python train.py --n_layer=11 --d_model=192 --n_head=3 --n_kv_head=1 --head_dim=64 --d_mlp=384 --vocab_size=1102 --activation="swiglu" --norm="rmsnorm" --norm_place="pre" --norm_eps=1e-06 --positions="rope" --rope_base=10000.0 --rope_fraction=0.25 --qk_norm=true --attn_scale=0.125 --bias="qkv" --tie_embeddings=false --parallel_block=false --init="normal" --init_std_qkv=0.0361 --init_std_o=0.0 --init_std_up=0.0361 --init_std_down=0.0 --optimizer="muon_variant" --lr=0.0119 --beta1=0.93 --weight_decay=0.036 --lr_head=0.00963 --warmup_steps=0 --schedule="wsd" --decay_fraction=0.561 --decay_shape="exp" --final_lr_fraction=0.02 --batch_tokens=[16384, 32768, 65536] --seq_len=256 --doc_mask=false --train_tokens=128900000 --steps=3880 --dataset="wikipedia_en"
Each number is 500 + 50 x the weight over its row's rms, rounded and kept within 0 to 999. Layers, rows and columns count from 0. Numbers have three digits each. The size before them is the row's rms in percent of the matrix's.

# layer 3 attention key, 64x192, rms 0.121, rows 26-44, columns 0-191
098:503513545557439535453450605497458420515475499516471528477570516512498443453485481494505529518416552328512516458534517480426479549537458491391428481521517464463480501521496432505468467479543527519529593514460521524511433433523555481577597533558432447491500458524578534536454435377436454455515504497496510434543545529536506505512472562476491446473485559460553438369437446473625608542502490486444476548547553466473521478529536577578554484473427641429481439600484513435496451515442443565544437502449502473492556460549457481434570580509522544491548541559611575536500514475488456555
096:540428505529440444451484499506536555495505519491463429440471523400436476478505436503496499493581537531431489455584530514466576540623494505558457524507439484461434545580421509555418574480539559516505415549465607508481416514471553487538527456474443544537489462600514443492557480497425627520492473528484484435546484524525565434410545507441422468509478481524493457553391558529419546515510535477423353510573556422433457552542571577468517513445468496568513519450442550466545505434489530462518582556568545590573497527521541486478392479498472555455526455499465455462577540435544444467
100:486447505456463553567536412445467419514561618446513356588461516450580466473472593430513509592401507457563425485512455534542567533389467526487483427503453473515493590519478501487568452455503497621438508487547432638521614493527494438528489513514567442488450505437611510470527431514542531542477490465495511454435425441515432463463388530543438562590530476433494462503488446567497432483541506499514512513557455555476462471441543512514526471572454489476490581581469494444538527442447510503504550495535509496503534538487483539474524494524504574479433444429415524520431536449493418440
091:489483467478499500489555490501483524465533591419405563510452472517454479566465585529547503403496525478542480489468489464538522539381482569566500377562488625389589512548551412481468391402506570451408564487435487479501505417599415507518513428463527524433482403513397483602552486467606522502535517500489473510462510433511537510530538436562488643511511469527504486587549545468498512458473507489541514512471533475472465503531435547497440501509519523476606543482529518457558436503485433448543493516402444407426449464523470518559541547424547517460481477569459491538481540495465582516
094:548539535485477463495472503541494507592570472468494507534545493516487526503509457495457477449507453584489503476531479567506527554463525505527435419551475519478512523560554516374486470496521560473441502517481507466483481473414513479567441467523440565590370447615511484497519407510441523479468476533383526358451422526420519554514543583417572519539524464501541539408409553482548555578470617460442526503495464554540510496517611537597466597470442456436445443446513520516538419494390491521402481481513510513513576483483462546426550464458483496456576500520619520518609542484548485531
102:439414494561476494530469474511500585549476497493473500517508443495456506528594552455465504411556424513487513452464514467558434593488414440476538512479487414536498439461538416429478612460491472529502553566544532528459555447532421502510493467370386587540536487529701497562469465488479547599441502472594494514461594521438540472517395479499508520507503532520416437489527499505527545548538434584443418468398513494546604582541443507438496449515470469471526503435528557515457543444438453529483495535531495495483484484406544514611482578485491498548567524450519500496561533429474500504
115:454594551504436486408516529444591551454501522522542437523572464495532472528447515657467567568523595543580521433539524452466444407533438551414395579527601501471468442562515561631553513498481495453402516540507518476507411528512459516478469448456557488566525484473468425574535500563486484474553479482632525468546511496433539535643477489424535521473536499495502524540452550521475526514547466570520473464537521527419509467525600437519540530495508434531509530534559516549571563418435487428458471490503437528436467441497419524436436480496530599521498532533485525531559506469478573487
102:455538512547525486503551472509523495481636455481387502473415440468442481490552539638487576451567513424450523479510485496454445543434466529481501486452533556550592539475428494505486441469573449498529518506528587500456511482512505600498479539532550511505591549517543509527500429481536535518516513522527498516566610525526487532489449482384467478471479580523537456569514561509456399471495507476403500480436481530558556410471593451545421560514509332532435509530547499541486591493515322483531519464489395418474523465488513462542567540447483469459491518439546453470503459399502422502
113:547365475499563575536455465414529585432604488502455484537476459472510506506439487438502572470456449559495398480524458458543541446458465505511546485477521538545495519538386518615606489552548482488600533557530390480509591461534615452455479544548410492517511536441492457482542540505535435539448511520522460515603540515520563496571488418475550578477522500516490527537476451464440465535472556492551506574512458459521412495569538428513480521489492476540462492533492490475456441530644488412454593420486491584515455546522526516577369580439570540475506487431512533492532430495485561509
100:518399529549447500518504360582457476462540531530513587525490525567522494400553479428517539410529487481522429511533485523458466507485610476572416467538549559473496481462431518651443535511577496542492441568518493518489406437552520512543502482482481468564459515459539394497489491540447572553557524529507483484554436519469464529380540481513525491559567511552527442466446511522504446509463548446500442442450389463538475480549437563543480434470499541456419438535575480630483531487542442539475464630482571480496541497474471464529523573430491477610426532564478542439561539568520550549
101:474532491445478561562428546548473473479413547483517514492537505416554403550506472528517446534470487506488471479450537377464563436463528472567549453494521429444517530486541563450526446521523539541484542502464430473376503448531536566616422476487421551535486594543539473465457443442491423464496548519468472516528549618526532503464524496530542527543427461482509479555458561487451532478551530516477414494522413402506489512562539543441484511483564508530499456479495538519485629510512416506468476577467541582510515541445681513516497482557480445514541389449612556409496387583474475445
107:442414520463447565538472391429592485513535396525564453440563453576471482598496482546573446504546548527565451591513463501451566351545479476487453492494499512452486499408502568424557546549493489408506476431514573501493538537432512455428468549421583510530520437557453458449514436515459573484481492453465505500476487539465500418496532603503478592464410553522506506538425448545523572421518623441507531530448516482501494426459555545438572472502450487508491536483470516520533509466522500486549451620562455486454516503509543442455579514502386501519506520424599524438509518449445505427
103:545521602552486546557482480540581502527384456490427537536491548585443516448481497448462478662561615526436539486456550478476543343523445507440469427476448530458542443461460543394492478485498403492420527431551469468506466587481493528532598476507549500595503517555413453612491552480529483471558542485471515466517401516512534516466566585479570541423492502498562478516458464512486488470540493509501518515448483465506511461485580503546558459528519595453464502512469497409482582402471493508530474533414431596488518522508536531446414518520421471407498460516505476537441534514482465607
102:540429548522519504488480451544473541528539514517415445484540496545535492442531458500486448471441427464451508490517580514554586548514410532507501509491489532544436632501514507462542388428534414585487667532559515492495458502480511445503466540554507508491573448409496644454497503555451402502515528468446469546557493470486584542456458545550508566421537488472481480462528505511531402634471533571450593412451441494558413467506470532370486557484522522533490591451559553421462526463539441453480516494539481515388527501492480480496543444472537478573483588520483503525568459492397477498
115:483524551444504488450547472474554538627469541549448413483548474559569499514525569495472499453436439412520524471513424523479515518491439495529584551549548441473453568541555506467490532493534467512437501606481346561493518481540551527530598502474471395451501489471558534536559515419449539483499407487483570479530514463397529498463448535510569526444573499564508523417465541484469522517519505491554595406494560424551514553401583447518440513469556416437447551478511515547556541509506456482410534462479360526545492493493559486531441515481535523543541411486531539608504510465442624418
105:403523554488567397562585462557374483421536496553529607557543485522513521463560493444522455571504487511495486452448460545619470466518448528455510575450480488500512524371545503528542483551572581461541468517509532434532530408501512451453503468493498512544513495505478584550565545586544464441387502440559516500463565500542523560567515571540488422522448469505515500523458550527476468555452452476497449492525450435576392558522468393507546560486499530565533517431543518547573440518475379465461494570343533542493465546455495483480475543460379463499515551459449514543479507485595485518
110:477503488486569441511537528413610576490557558578520457505413505477406571583486457399520481497470440554491404525463500522468510503482501495588558574591510595470524547520447507495496495534543510608473474494455509558524537534540599495449451543512488470451519496490572551436558556477479488445455486509482479534587574379548466591593525449522573480392442534516454517534490525539544438539486559524442563557516479489514582455456619578524476460481379477480498489551581473523462457514534525514535504542438494426435459499437534438594430550452453514528524457408444504438475452451505465406
107:493467443438491547504525508416538567539499496469479520533456485534515531472460490474480441515403541477511447560487382569611452501569515553538631477472465428533419457527479464486521487547430535579433515509613542527488530541544472474508552567479545496427416453459590468365450526540514448497507541501493513471466486508565456513515510460493449564386438502537453554511567526403501563506396543511429536373470507496450465580505472441456500577576479466552532473530501456494449413486555545520472466371570517392458461553413541451481493501462564520568439502539524417515414529498526560487
098:483473502494512453544541500492559543539561551521421563566470469572470566515474470425514554552480457470515492428593514588532592486444568555489486565493550466455579467485540508464540431548498557562504541448573399537482539531529455456585419517579488592433436523468600473427515606463507543470488431564491478486586486490464557543432473506472533516493549544501510626603604468514493530464518575467457428476494436444508565500429459498404469398539476441453498496503541485505497484596527500522513458393422511618511448573458551494597505440484531462476506480494542545563486409488579493542
# layer 3 attention query, 192x192, rms 0.123, rows 27-44,91-108,155-172, columns 0-191
100:450589566449541518535406577446517390539461403548516441413530571453494489536505474425533564501421499497487424481519498536562442542444542547456470424518536444409509525426461591415513551550509519531480457511555540481505479509505471417501537493560572560496487553511556634535419496461500506545497526440480485506395477504526493604518495346436493537504474536482484504561553605499450561514498547484438562534456367518491540510401474508556561470502494508523472465526501519492517613438500521534527534542381443448489532564537470432545547436448515535574495513447480593535515464540492483415
110:565506492477544472525573433584503575459461519489460482531592541435470552445499538527469462586581515518436464512480436556533479436479442454440518538467554468492554486401425565507454438428536527446430535485493505493559502523568484403576540511571521531507492516485507581481441599492527479474468509533561473522541490529533502414537545524400485538538414466544493452551420477511471515580500514601487495429478476494501605548503472527458403528565536509405453477549454494534464560500492554454456530414470536505465477518486540500546504561458459537577460539361530325503613571503503643520
098:514514523406561580454501547453461502520467570571427461530406536532424476466468533542378387544478488577509517510464479540459529472409518451477419628475429482574562459457524424572513579520455466516498482499478451517576481475508550617507479567519516491509474574429502445556480565537525428567484512484573513529612450577479438495491573488505574474476532477524453429435434451524434472551495473567473501439528509508539541538550493557456471537528572473473491472590510527627417502461605489531458514564503566489412470518463500456426473499443528491539491548520454543560603583407528458489
102:534540529518547529466490526525524499497497480494585579457484597495459491572485480429525452544536504509417394535488478452486418533515594510470475556437518519412500483451459553557510577613448541536489465533514431519528544604421446431423504476577562471411465561537395441526438499507501548463466536404522548549370449520526431561497541493564395375623486530449538541559554531482545484398403427550484482512483471537455527485505527517551533461464462495444566506525525505553461614467551397465466560495504517561540491541595479531505572490509556509445487461474549518498442545523448463477
098:587497524518488479449466390442478561492537475454512525609517548489610516448477455528392556441325430577504482490573421450541464475533529442460488522504484494538511520487561489609510473520467558571563504476435467511453539435533514459542449473446527419565453507498492471512523527426549499450528399488503453554408433440510479525500512475532526426473460462542457403478439431508509448513482470484487507502528480508421512492602409536362440548495517449522566453550525509535430496583493348542501444538586445521481497556532592492484533495525469480469501533621519465472421484548547467479
110:661501529524496430521448493643573537482515589492461484496531389443481465514454484583585423438420458470487511435501561529494472522423603401468508578526528510514534541516535435518507481439536612527586432486469455538495500477399483499466452537477484489586463417552429532510471435493399562522507496484526458502494507467508572589495496580524482564506563450582539599548593537464584451469526526397477452446447463542533508454510599535520491445558507494512415508576569489505473487546542408525535449480528408419477494490529458467481503532445493528534506583509487558539520527456474459515
106:529474526510549467510414488466584569596524513538418507466498491468472449478452466512490442489482533412575469494542540613535459397453476586548499546513554479514519571493452507575496685469533539540505501577504444550475511489466565543435453494577472412450434501485536431464487519477415494468489482479568464573475515474526483550463500517506435545570403409468514451511504526490525553573597461386491520520498503541399529452519434495487461499489412508438469511525489531507515489454532519499603486498474592585429488499501451640436465509582503521550507509564504437541585594459472524633
113:468533408555523549560489524509597498545476567512509480473454536466454499537518528469490392582411533571458548433541506536490490516465515576510615381452411528459498452427472519492427474584532530461528487454570448484504484433441500525467574494479532568437470443492441526442567528545436468507480392434453497548521531439437529538411419520454372520423513520544457538454567516545564406452445479446517444479534578529512440563540556472470594581452514464442395499475474518460546548471436526564461572449545589560479542467566506526496490603499471416536493479499470492548481480570447570482
112:515437417457566519489521554512390551485458521443433500551513435578489484533496420511546496406409448426489584492473535470555574510519491453503526523524461514509531508457465469422524500525555502471465490456416458477532463499491457541415556548436536474464491411492472555485530624405417551542537394525437474514557597465567485573457531527452518568485594569532504443449500622570538536512543618508501557479506458485542557502434415482469530574480472467522603575606487489500455575423492501531568543546525501548478486555607517561539550455386542468514506556477479528428490480448467556492
104:454563530515392382476540475548413516460474494527493538548543522521549509516524529474496523500541512524492546501447508513487484488488571560389527511505356591459477436569427492493485532594433498500540387520568436517533534609408487540527544477444511492494602548508471450473499429541572496529456498550557447424529528534560453562546449578467431487469531464463499489493473628495565496385517537474453503546396523499541420653465472533529478567473443560482580502459549550525414456530485544567596456422472493544487478487549483546562495544465457554483492506546553487408450549440514555509
104:492521467554500604481529447586428473554502524506603463427434529422524388459494552539572478576500545508518550500520477472517533561534478460531384540432488476529451499478534618491456538454471426498410436476450483490527553545507473563456484471546467393430599557584581462522428461519493442506484464499540456412507400478506507440485489498534490502596491502518544470471564514480500483493561609505536438568443503505478568432523422386556424463505469505543424592506524536514432518435437506532484586410539624592543430466561453433513488504465459544528509544510483507568481476532552496434
100:535510395460540453484508536402526483447473514500519423464496479548597484500650467543461509532518445515471531562553587526497516489510588537547467503474426420595595412474492554563416511486433525503534603469570399413466446533430519477493519527492481445454607564486522373489547563505448515538511500535401484485554500516490570532438554463443455539568499499494513493443442552462497436531502441444461465471506504471529507573533428456592502541447544592519491453512546441343501529458441607527560497455463486461481545564433537553524469467515444511539515482483497521476551607464563503463
105:469578416437419516602485546556513420508531556532505469428516542483451518454496469498542539513463547563514475409507440448547534547489583511493476566477524508545404515575567504452521593492479397460422604568533536501542603480470456445605546498503380485479623559513455507547462519532601417524425593551505534439569407511651559540545446497508553511535510529513503508595527554481414505426520470538532600525533451501500538508519526452502508537485485457456439559464514513547487419438546513471509483460469410481516517514591499453513483485540466490442507508437455441479461432520420542476
098:480476532571466433416501425480484536541528469504524526495520494535532495535565497520500606554491459577488408438470560466517494611500569492475452513563493479515527550500553527476535547446474544515527501339483487529542483452538407546491432508440416519451522543531538442522533484534526578431459560524496546450483480511458511514568466416593362533389569450501499492518491487521419448497507490423502447479442508518564371474579567366373507540594457516432548547525586476494445460419582493525430544495482524528461560550519521421487576502435524486424544518541547484543471488539460424534
107:501474471441483481453530503441576510505482529487409484495480485589537466517465565471544536471551482518468549516506565403532504452498496474495539466547587398452553556463527630475553559511536402442561494541472511491456449470534545413525424521544511467413539547506483538578554524428505466489487585544418551522589510492600523473564520436481486470559444543558558463462455506470388515501584509597501449443486486532489545554539459509548542558483454445545542532452530498495543564500648534443539469441458502426366571468521528526576578469455529496451524435387462580506389529454459475566
104:479509460499492372429491489440552506470566496513425457534485518477552543484554480493481532512414542489559530477433530583523488509448556577380600448523598473568473579391494483525479562440397533469579427564509482466577592546534465478534487475488385486536532456455403491412426491522444581457545428542462496499468461436502478422480539492482593494517470485534473395475545502564502553546537428528479408534480471492536425482407439481507404467449386445512459468548506533584556525527501526506532471553501538480550421550517487525497513437498412507510493506493485474631541486505528596470
106:545428525492480422498547434485530483511477408532427381551607524426515523460458448492540531513563511572535474524505451469503531519543404507498455542526494529454562505371550462501473532437604435508566400513530555466533514511542535462387468552469458483463426530499561556471477526526500581493514362484409490475531596493458430454452459501522538519544502519551489497418517401519459511569469546490492507438520507493580467504445475563488453415522432499515563402509487535493437479547504491529457473523679470608554441484487533399468557476452530512569475581477506590545578501462450494515
111:560497485553528464580547436469522465478443550513478507548542492546497588546543523493476495574432545521517432533511458478597455559480523453517527436462434538475366598503430482567468418446544520477504526435536480532504472489580550519552544397500552514575572498486480459434563482487516416602550474520515538508528414518506466489506479584495473459508544458483578386486583489581425421454512522524502570501442496485532456486473571408449506578496536523485450444508457489509504537468477539489438635482543434581503527603514426594536482559656506473521505545479556427529521463416527550599
093:467558433498490477559538497513507528506496438513564480452587573421433452571485620611582588484522493533553508529496485596448494477419528477498436491455481484458520449553447505455521418443500536499461571559520526456437470518489478528467503551589518510473470581539511482622469498510469501470510552510538540469506533432446470471517515560577494490565456461459556606484547458507526571510509479500496480500531486554511497462479521491402520587525477577542459479571547526621438524472540393479483530438422542428492451443453658504462507546443385553538527583526452577588485500453513650461
107:570554556559538422411472431417491504477549489548419478498422482466524393559535515582501429490511461566467488448504522536483549457540574526470425508467505626537523558542505402456441503578502458555557526513459432472600434488467496570512543491359469475487604495524498640440514566602469444522523580515519499570456572504487493571484500479528509551485485467487482538452490488440470520571478595462488544476487519479583504465505524584515452514429562513521620432411465522524387484477493487575493416444431536469490416529517534476468516524484500471528490540500540480510449567544536476629
106:522418502515567466491478570459544511478470545452445463500416531556533480424473546563495399402510500551397463403555429482602499496453386441472532542479511470486498465528465438630516473570605572527573421529473405495490580454544527509506519493612546520532390574460545519440524469497424547531460452447562505502489494419505496542496448471461474493427573391484425486465408565489496526540470480454444547472527500500517521486416543544481423419488492463556538470471445486561518506539489511514516525502569552509541487468497525427484387608582448467560484461521583539541514584499469482433
102:497578520444495547481489488475394475354452454513484617492455462484518544488481592479464565467499430546500508551489405447494533454505540508473465406511420470492465519514533468453457500521609559583439536409466557447442505499555569514471541449415554439531523519490471585440462540445584570497498539466407490528498552506446484543477482449563594474574458438481549482525502530475498478456388585550512479502512469503501530429544409456478609520436596540470575536459511498449468499587408511439541558397410495443539565439577450460620524525502515462438499546522524512449490482485497489455
097:561567496565444506568500527601506447406495454459574490481591437624517494447523528508470414553529507538508542547513504480413566481496622593505529448469519500413511459508507465492491494474445588461484366385402431497542508563501525479444481525495572494401473479510538392471465518461577549488575508492518479517475512556550434539531468483572455450531450456450527495535590505432540494469533485459466532516521513484451590461421505578517543501525604540478561543532523513553492475482561501514519450572474497536532487478612527466519562417395487412453468454502484658489484516587464496508
107:523423467454552516531544393536594502491527437491460474513464598401554501450532526550597441565571478473486440501484526487549530553516437498554480556555540542533450505440589486494430492470441433416498405532476486571546502533525488446431445512537509423507554511486407445431510468449462480460476442546564464600432457480552493493446396472399516444397489523540458443557451502533478474504449505526482570524462462583476565406410554447521498542514555473529492445598436496540418529441504491486512482572552534586513464599461506544436521405525493389528478592429522505513503530588476522485
096:490466450519543507464533466487507534442520557498507499598527443557492471568525516442469437444572514519555400516530469451526528433509416442500488566460478484557454556507407427588434466481515493446497515475430466561537542489551450564597529451518541503617537552562518521484571435482480521494502437433561470496507449607552493511495530499569632391497554456519495430597446515565546490595436428635543404571509573466505569495440552546524475405511557606512629485490494509538495508506584553559538497498474470430522516495518529564496576462451536515552492428473554447558488493520460466473
109:461548543508445400609441566549491584490560443577512579567499541607484501525519426462475423538461515442438510461498525462533517573492495483549531466527517476516496515500591504453515434506527516540508330437435564543495394486500475516502400540535519490477543494480443596484430519560461506557494629495504507529517558545503498521442577441484559532435535445541540480570512502442512594456526526459535473539469602443505640559467444490523457379475400482483541526473535523483487475415445573459528536440534499525490505542493429471429467434419444491494486533445417548563444465447505533545
100:549497532485483464505458572486554452503539465446498480556518474606468541482529493507514524530466494510540453479470490531524543522440475455507452485467493627594497542467510591531514405442577535557384414426534465465468422501434491469443496464572507501440439487517503468473435519503480451508527569479546478480536555473504549516441509467419420523489485479490509452551550492391570520466573502594462533470436576558356483455433577442446427434485590536515510528511479508548447521676449381525502561573474582546461467444535431478544525440515427444539502493467585604482496562491497582531
100:562498454500512462464537448465453466494517384443559517579467514453408480447461480528447459483544471469479571435450432516488502505424428563514458547502506520489572599515465477489565524465465545440628491510501565496537487559469491357493550482481515481446558456466396612498496456551490459585580494548436551445542459526495476572464487410498397485488517508427522445477591416427507530543401506547542506487456469552450583514525460423554598444519487522450445485476533488433516448425425605575453541478609511461480485528517585480441458514461509469485500456510537457463605519546462461583
098:425620478479511493555447514501468513504519469446535478500496490537492490527482388527528571532644514502486573523568572596506443544445401563511515541475426458485473444508450481431506627396475441574410370560538543391462451558431531523466411543546494453464459486485400411572479455533530470522556460469541444549585489498517448510462513532447438502638475453500465537492494521467498525504519518476510533440498600456486449380535501469491511554476475537476466541431552564523508478480504449544538397462441464569575483504471524477456468502518496598469498407458449543506558480509553535518
104:537468485481453465535451472592462518495522429497510590522427423452458451499477514518441565423617494466493521468598474470467601594538601417523456516486488531388452566449484505503495553565463464522552476549497520532518452502491440452555503439574497520517533545486508480505561481459569412556432501492450482404517511490515550560563443510484499404440622437535487547529532470477461441434489528392544431485423476563515423505483482491537487557461581527451509454442525555505573477545561493396448416505428519439502540468498393454569459627509507494472515513498411476504473497498616413548
103:429520501478487483515435506431496518494551446456443513529522516561484483573411474468478579430495493491523479528445547557447489518464421435535534547515428586520543432531481553534429550441523552429568441583458554589493542460527513538560463471409539508528510497508522552473475491452519523544552469500445600495485513511420510588501514398533487449520488557546368370496443567545472630536562473495517526435432483454529560550612367422473459478589559517513466475460528466574519577550483517493518441458523418497544494539490512527560596513472512532476483540469464444459390626455497524565
109:557475539503569436468577455532510479361515554528472554631433402539513517520485515482522500499493499479466436524478407464469455451495559466469485503523471518432541561477464496559524522525523566526479465443461500525495512394604583435503498507447445464483385441464497569442575589461444568492499571491480517512507551488465487501510460400554518519398471527416506430571569444469522488458443477530492374468507556514461565550507464521458543429467493510487545524456474465491605486527447495575413562569549517424462441446534446454473389554580581479478497497540396498502541536553380565474
100:523494472486441513415500506458571515439501560532541471489463464541569505520521523521564502494515481489499535563471507529428518489482534510499510461506560429534449471484484460477582596495495427536460445375566469502469513577495502563502569500476483522459635505598510407516557511529560518497512572510504494523456471506525407480529495389551392481520578622577537471561479564512484465415508511481501389555500580567490517535518504475472532493529485498556498506621537529484477610468592491388561547573605491453554447483508506595375555527461574517510489588389494496410447488502467404464
118:549487448417505478507557501466435475454551543511405495535466517512447472462537510542462381507522496550527472433469487465548553523518516451535595486558545436554448502464523501431455460531560566440514552496455525486583447401582489543518438581535550412518539483476504505435537506588444416533507505463456492556477446492396502431465491558508534523520466523573477441515496532512471571509475570481516629441601542462522491541589504443504461465545397523512439374551533453520534368505359592528541443589594479517540447557464584516544561509509499482545509541476614499546536508489500514441
104:513465537532459515446556489519519501497525570481415396498535428470558485487445458566472534485605489504476508477516506532506427450482466432533505566514511486591540471581396427535610509602545488426522501448523463559428459546486577498532496511673467568541452519456538418512524512426541429541527358475569467564422439521457509468506412418541560442531493469518528436524491469508500556604490462503505552540531502556524457477519494509487510499469584474408500450525475554532535495606536477436462564525470535502490519613541487548565546538399467479469498554513506564617554511443543405468
108:541515556547488534523578479458493542530458533489516496505524509552488521458460527574458425512483537504522489576444516506456438428530465466480553530516475497548419475455471457682531458557504467458509608402448535550492448496559529501416488450424393534522493456451527573495573588542443509562544528606494495464517495482372530420514544459629564438572490522461459364523458494445493528497492498513515580478463537593517505442465535463455559484525462515407556431443454546466467375529542544478511531476520518507485517465501521599491576577486599547448501504479552407484488554492428408517
092:486566459570449470472530675530444470444549394536541528444553526519445570545496567428452454388515532445592494567556476434537402443447558554536550474486539574471539443554502616537545485574490482530442552540463482504482538455491582542542483460488434556546512437582504492554447481506587517481478470491544464529502491516423512535539455508468456545576553507497513517532563495493535409487546594407557462550514488462543449439482599494487488538424564449492463484526473481578510456472483543534575465448545454494542525574436543381478506492482517441396493518456453564410438418556473505501
111:520543504459509461454590460444545487494572506523444456465530526426549508460470406545522417483564498534445483484464402572502435424547413504496577455497527516507451525461442478551491491545501485505512471440542501480520545485547495447437508532532527548536462501506432445496421512510477503506489549516451608505494522555543450480501432499485501608384476420509550497550541504390543568528484498495444456453608474572508580392352544573614458454555512395543511508542495506554490465565502649537468521562488593523501487483473656522476519499494565508461466556540583528516556451561419503540
097:572499537450509512513466538527492485387528560523510557599400503499553443512501449568458461499449485502486503443494455542457488431568510404489509510578466453559402559527538479527470520542582432544520450448574452532561565573451479470600440527497484472484530564582577543435447448511443440523567541486458428487550526465458501514614438460484508568439555529518596477421527572617558510507501579536562483571465523514586525493552535414534510432583487518426462484565514518521576606465553466493478532455442521389462492447434432525524457493465501469434511504440497554499426402518572450523
092:462505566484446468530473543418486484519540482517453510496585492517502511551503581497429617543551484477496501371560449495478433516480586494474525456558482541485465535506474439484532498505506500506528390407525477499451480459562514383484562492467528511469407392451458641488412608486502429405419532505515471504561449540460570514505411464443457475515522449410514463520509419439516487470455579418551532557454544471479487425464407521464452468451538497405522422440533497499464456506487500502476503407419609478453551429606487397472616575488497470451537523481489533454515489472517459500
104:588594480501457406545448471578501528459514510454553508561440559481508497529478454430499448483437528349499428514508484505485491488576465528528584554441462435454501412582457528547512530481507470454495600433482559520535528527466497498503451508566543518516380478545452431564493499452532563468472523438484524468438457549466476602448484371545444447491378412445500507470531464496397515502451458572477456501463510458550511566578481435423457524598431524532467491518565495524552458532615587522554486542359477548517451511542513463438484473442554476500497532514540498451524480582519489604
113:439410515463508471470533504491568520496535460508354440444483545448604489465499489479501593486577476463515500487484516488409406486487350486535559481512568525565503522398476400525455533528546467545502507417501583459574502502492563420512528561497448461543550512448393601441492550525477485494505448561517521458421445501543478475494476475462453491602494552498434521531421473481495505528514586596522602587481493519472492606525487567512416474527485445469581553517470489481423444462494631472490523563552550505493518606505564453560485508423487492509463504489419499557535495403407508456
104:469546500438465570404452553383554533502609496502498533542446444604427492546466434515442446474532464507575556499469478494462539461595534501428476496466624463523513494538495534483584501501454479515433414553518455483468571505410444535520507522538515436483596552522496506457497515428390521546509498432497418549518476529386511582569491450571484450514575513508465556469457491631556450619469478462538466451510611478537456436551468578519468492495571583530507481362524494507464495508528531487537450487466520411475473483509425543520549513497512545400495477448534479510456549442474603452
101:477466509464532464513506489463522538532517458512495428551402477532483564542525484463440532445515478533510425530564467533494565508537516474507431569501529545514496463543547438491528535484481498514546529596487431558512575437491461567532428427479527587505458526495445393516499543602488493585492437583536476501541471515580492552540522552531569480523447449498456441678623428529433456503447419456471409450526558509511536478484561452491524372528555523439543477482466436554561522563387479554407452455529434568496503493391429455593450483542567455477507475482407474541545556459453479589
093:470541463434491494481510499414454487450552473503452573461513488559592415527545567389490525449478454537525451536499527467499469481521503562499588462501411521598392613502433526416533484466602486509524425461470490402558493575470516450519541427525469532459491571530475455479534545637500565467507472433492442532500540496535526480562510564512624525507593485516497476599445523466573464483473520544474511456456535504425483532551434427357537460491501496482551516532492480559596417446463487469425477541439533454483462496527437408457553442496422567389520533448498591512461541446456477489
102:636583516577525481478509472430582505479494518447488405543521519468478382554500435436536480406532503513512522470474402473476546490443595437524567473527501403602534481543558482449469511483503525502499509509442542507558527482463529465543455488420458453520519440462557508487499447530502459466476429516505541578455519483382435440412506434567426456484457500520565544532549480555397444535411556569498543513544498513395568495526481595448480531486410497522436437490496469491422467441467587474484552566582481513558501521536494558570590554551460538595483491484480498535349493453462520565
104:492534509451548481545471570547423438483538487504534464484568492458538490449557404443544484576602501508428431479474527452434488447605499484503547497531558466426497531505453561490528457529533463432461487429486533550436499610520451507485538555569657521455332499489479549540518457562530480532512546450500562533459462525485447391422571548561543486587536506505506462512462502507569477501582379428501436460488557460520421533411521588492508487474572512505464599522510536475452559496512594512553495542396495524545468528458575535471515582484535525500510531505464461365459455563550541516
101:456540526369482452613471448513416525499533448508580451441466443490562463485507432422550623528605497477510554495476481528456451486504494547415503487458536550558412541534483507501502498506477488503500453470487646532463410517436536496471490605572491530487559510467452527499534443584612499514459456522418521477488526425551489455486580482457493491500496473530602633449510491499492331480568492394499509588496421492530517533505453557474457504442410437553436529521502602510519538531567497405450508518505437524616467605525539482509559521517476504542481506531534453513486495464532485519
107:583505534446526476381544498518515499534475401513494529570501549495514522552447464589436525533472472472484491539493495522464552520649518439530492596514486599525501498518440413508498565477533426486574452520430530567410554494536493617531474421563514585533575520503543439434426560494535480517480435544416432540529491547401522468516474476422475457549476449526483475382528515518489491562504472503452499460504535455511635504508401387522559593582552547488595504496461474452468411532518455508426509427486513497492505500399468546550482529464558508451488501481500538589531512543496470640
099:551476442478510542546534535525499552442499499530462573524669482399473541463506492437465450486414493486456475413530536525491508504504462496487512504466533535516583535458467447577437422472492604458420510492502469585485499565569470526488522507420517504551428516463553485578465546534489545522549526567514416501457508471509481608412493531481523641477551519454497440553517547479610513467501525552415507493442507587467460530520451549543623490524502427450601524592539504423574496460433426544635546436603466499516507471478489594539529437511539484467495515506576504442467568592507476558
091:575482595485517517576476500498585526543466492561555523496512473540503592504464440493471511413520469506582442487532533496455528479478438430492541511538546545502454508458540503589505483456492477552513469562466626494499388433492542467522493551454478567409458543550607483479578488572455467485497516530529483563594507513428491477506536527404460465510528496567461470613522541476570473530504419569512550474536399517471466600490458508479472499541541487482563390487462452471482517390482502502405538575402534465443544446444432502521489565536565637583480538394375575548523459450538514544
102:526527483469578465429549543551403490489529503462460556543449453558564464491539555430549444428392485580475428575494485416553555452504587437493534427508519471504515536444572558501473509529542511480479449544552544514486457504533495478529449422446531528485470387516516513534558539518476489557543521562512544505608574582552497516499595520417485553487512528507460384484443592524567468547534502516512471521388484411506529607510436501498436495515520478456532529535508496526534517484553539512482451514537505570387457581475326432475442414538520466564503451448602557491486536466472580402
115:570476433448511484545544453465448469635590471528405478553606447460502510535549547524446557538468476513481508448454481445515459467490435464454549586553470567578450463431511413474472569488597570457447522494431562534521510482513607577532514605542523486525469491446565487453463462499489496525516354456471509556518423511516503493399513477476539474477549516484384474531419420499497553591524514486516620483496479503572518455552527486432438501500532473445500438583497500514548475539439490549422451642572489480498524522455610542478472560530501541604482543478481492579537529483500464427
094:565469486545546382520396513506495523473485533565508515573460414489539454431519406456496606662622462503528485470465524483532545477614509443538561418555529542453448555511446446450512501520386452454523520396521524476426517474557483401513494455413468458474522508466458539506518566593421547558527507494473410432470485545416535515536455456488523467507433567486391506512583485559532481614498539507507493446495523515564538532500464460561485568563520435461604536530482467561458457540452469566490530420473533514502494419522387508509507529494498497490489529571426511426485522555546516524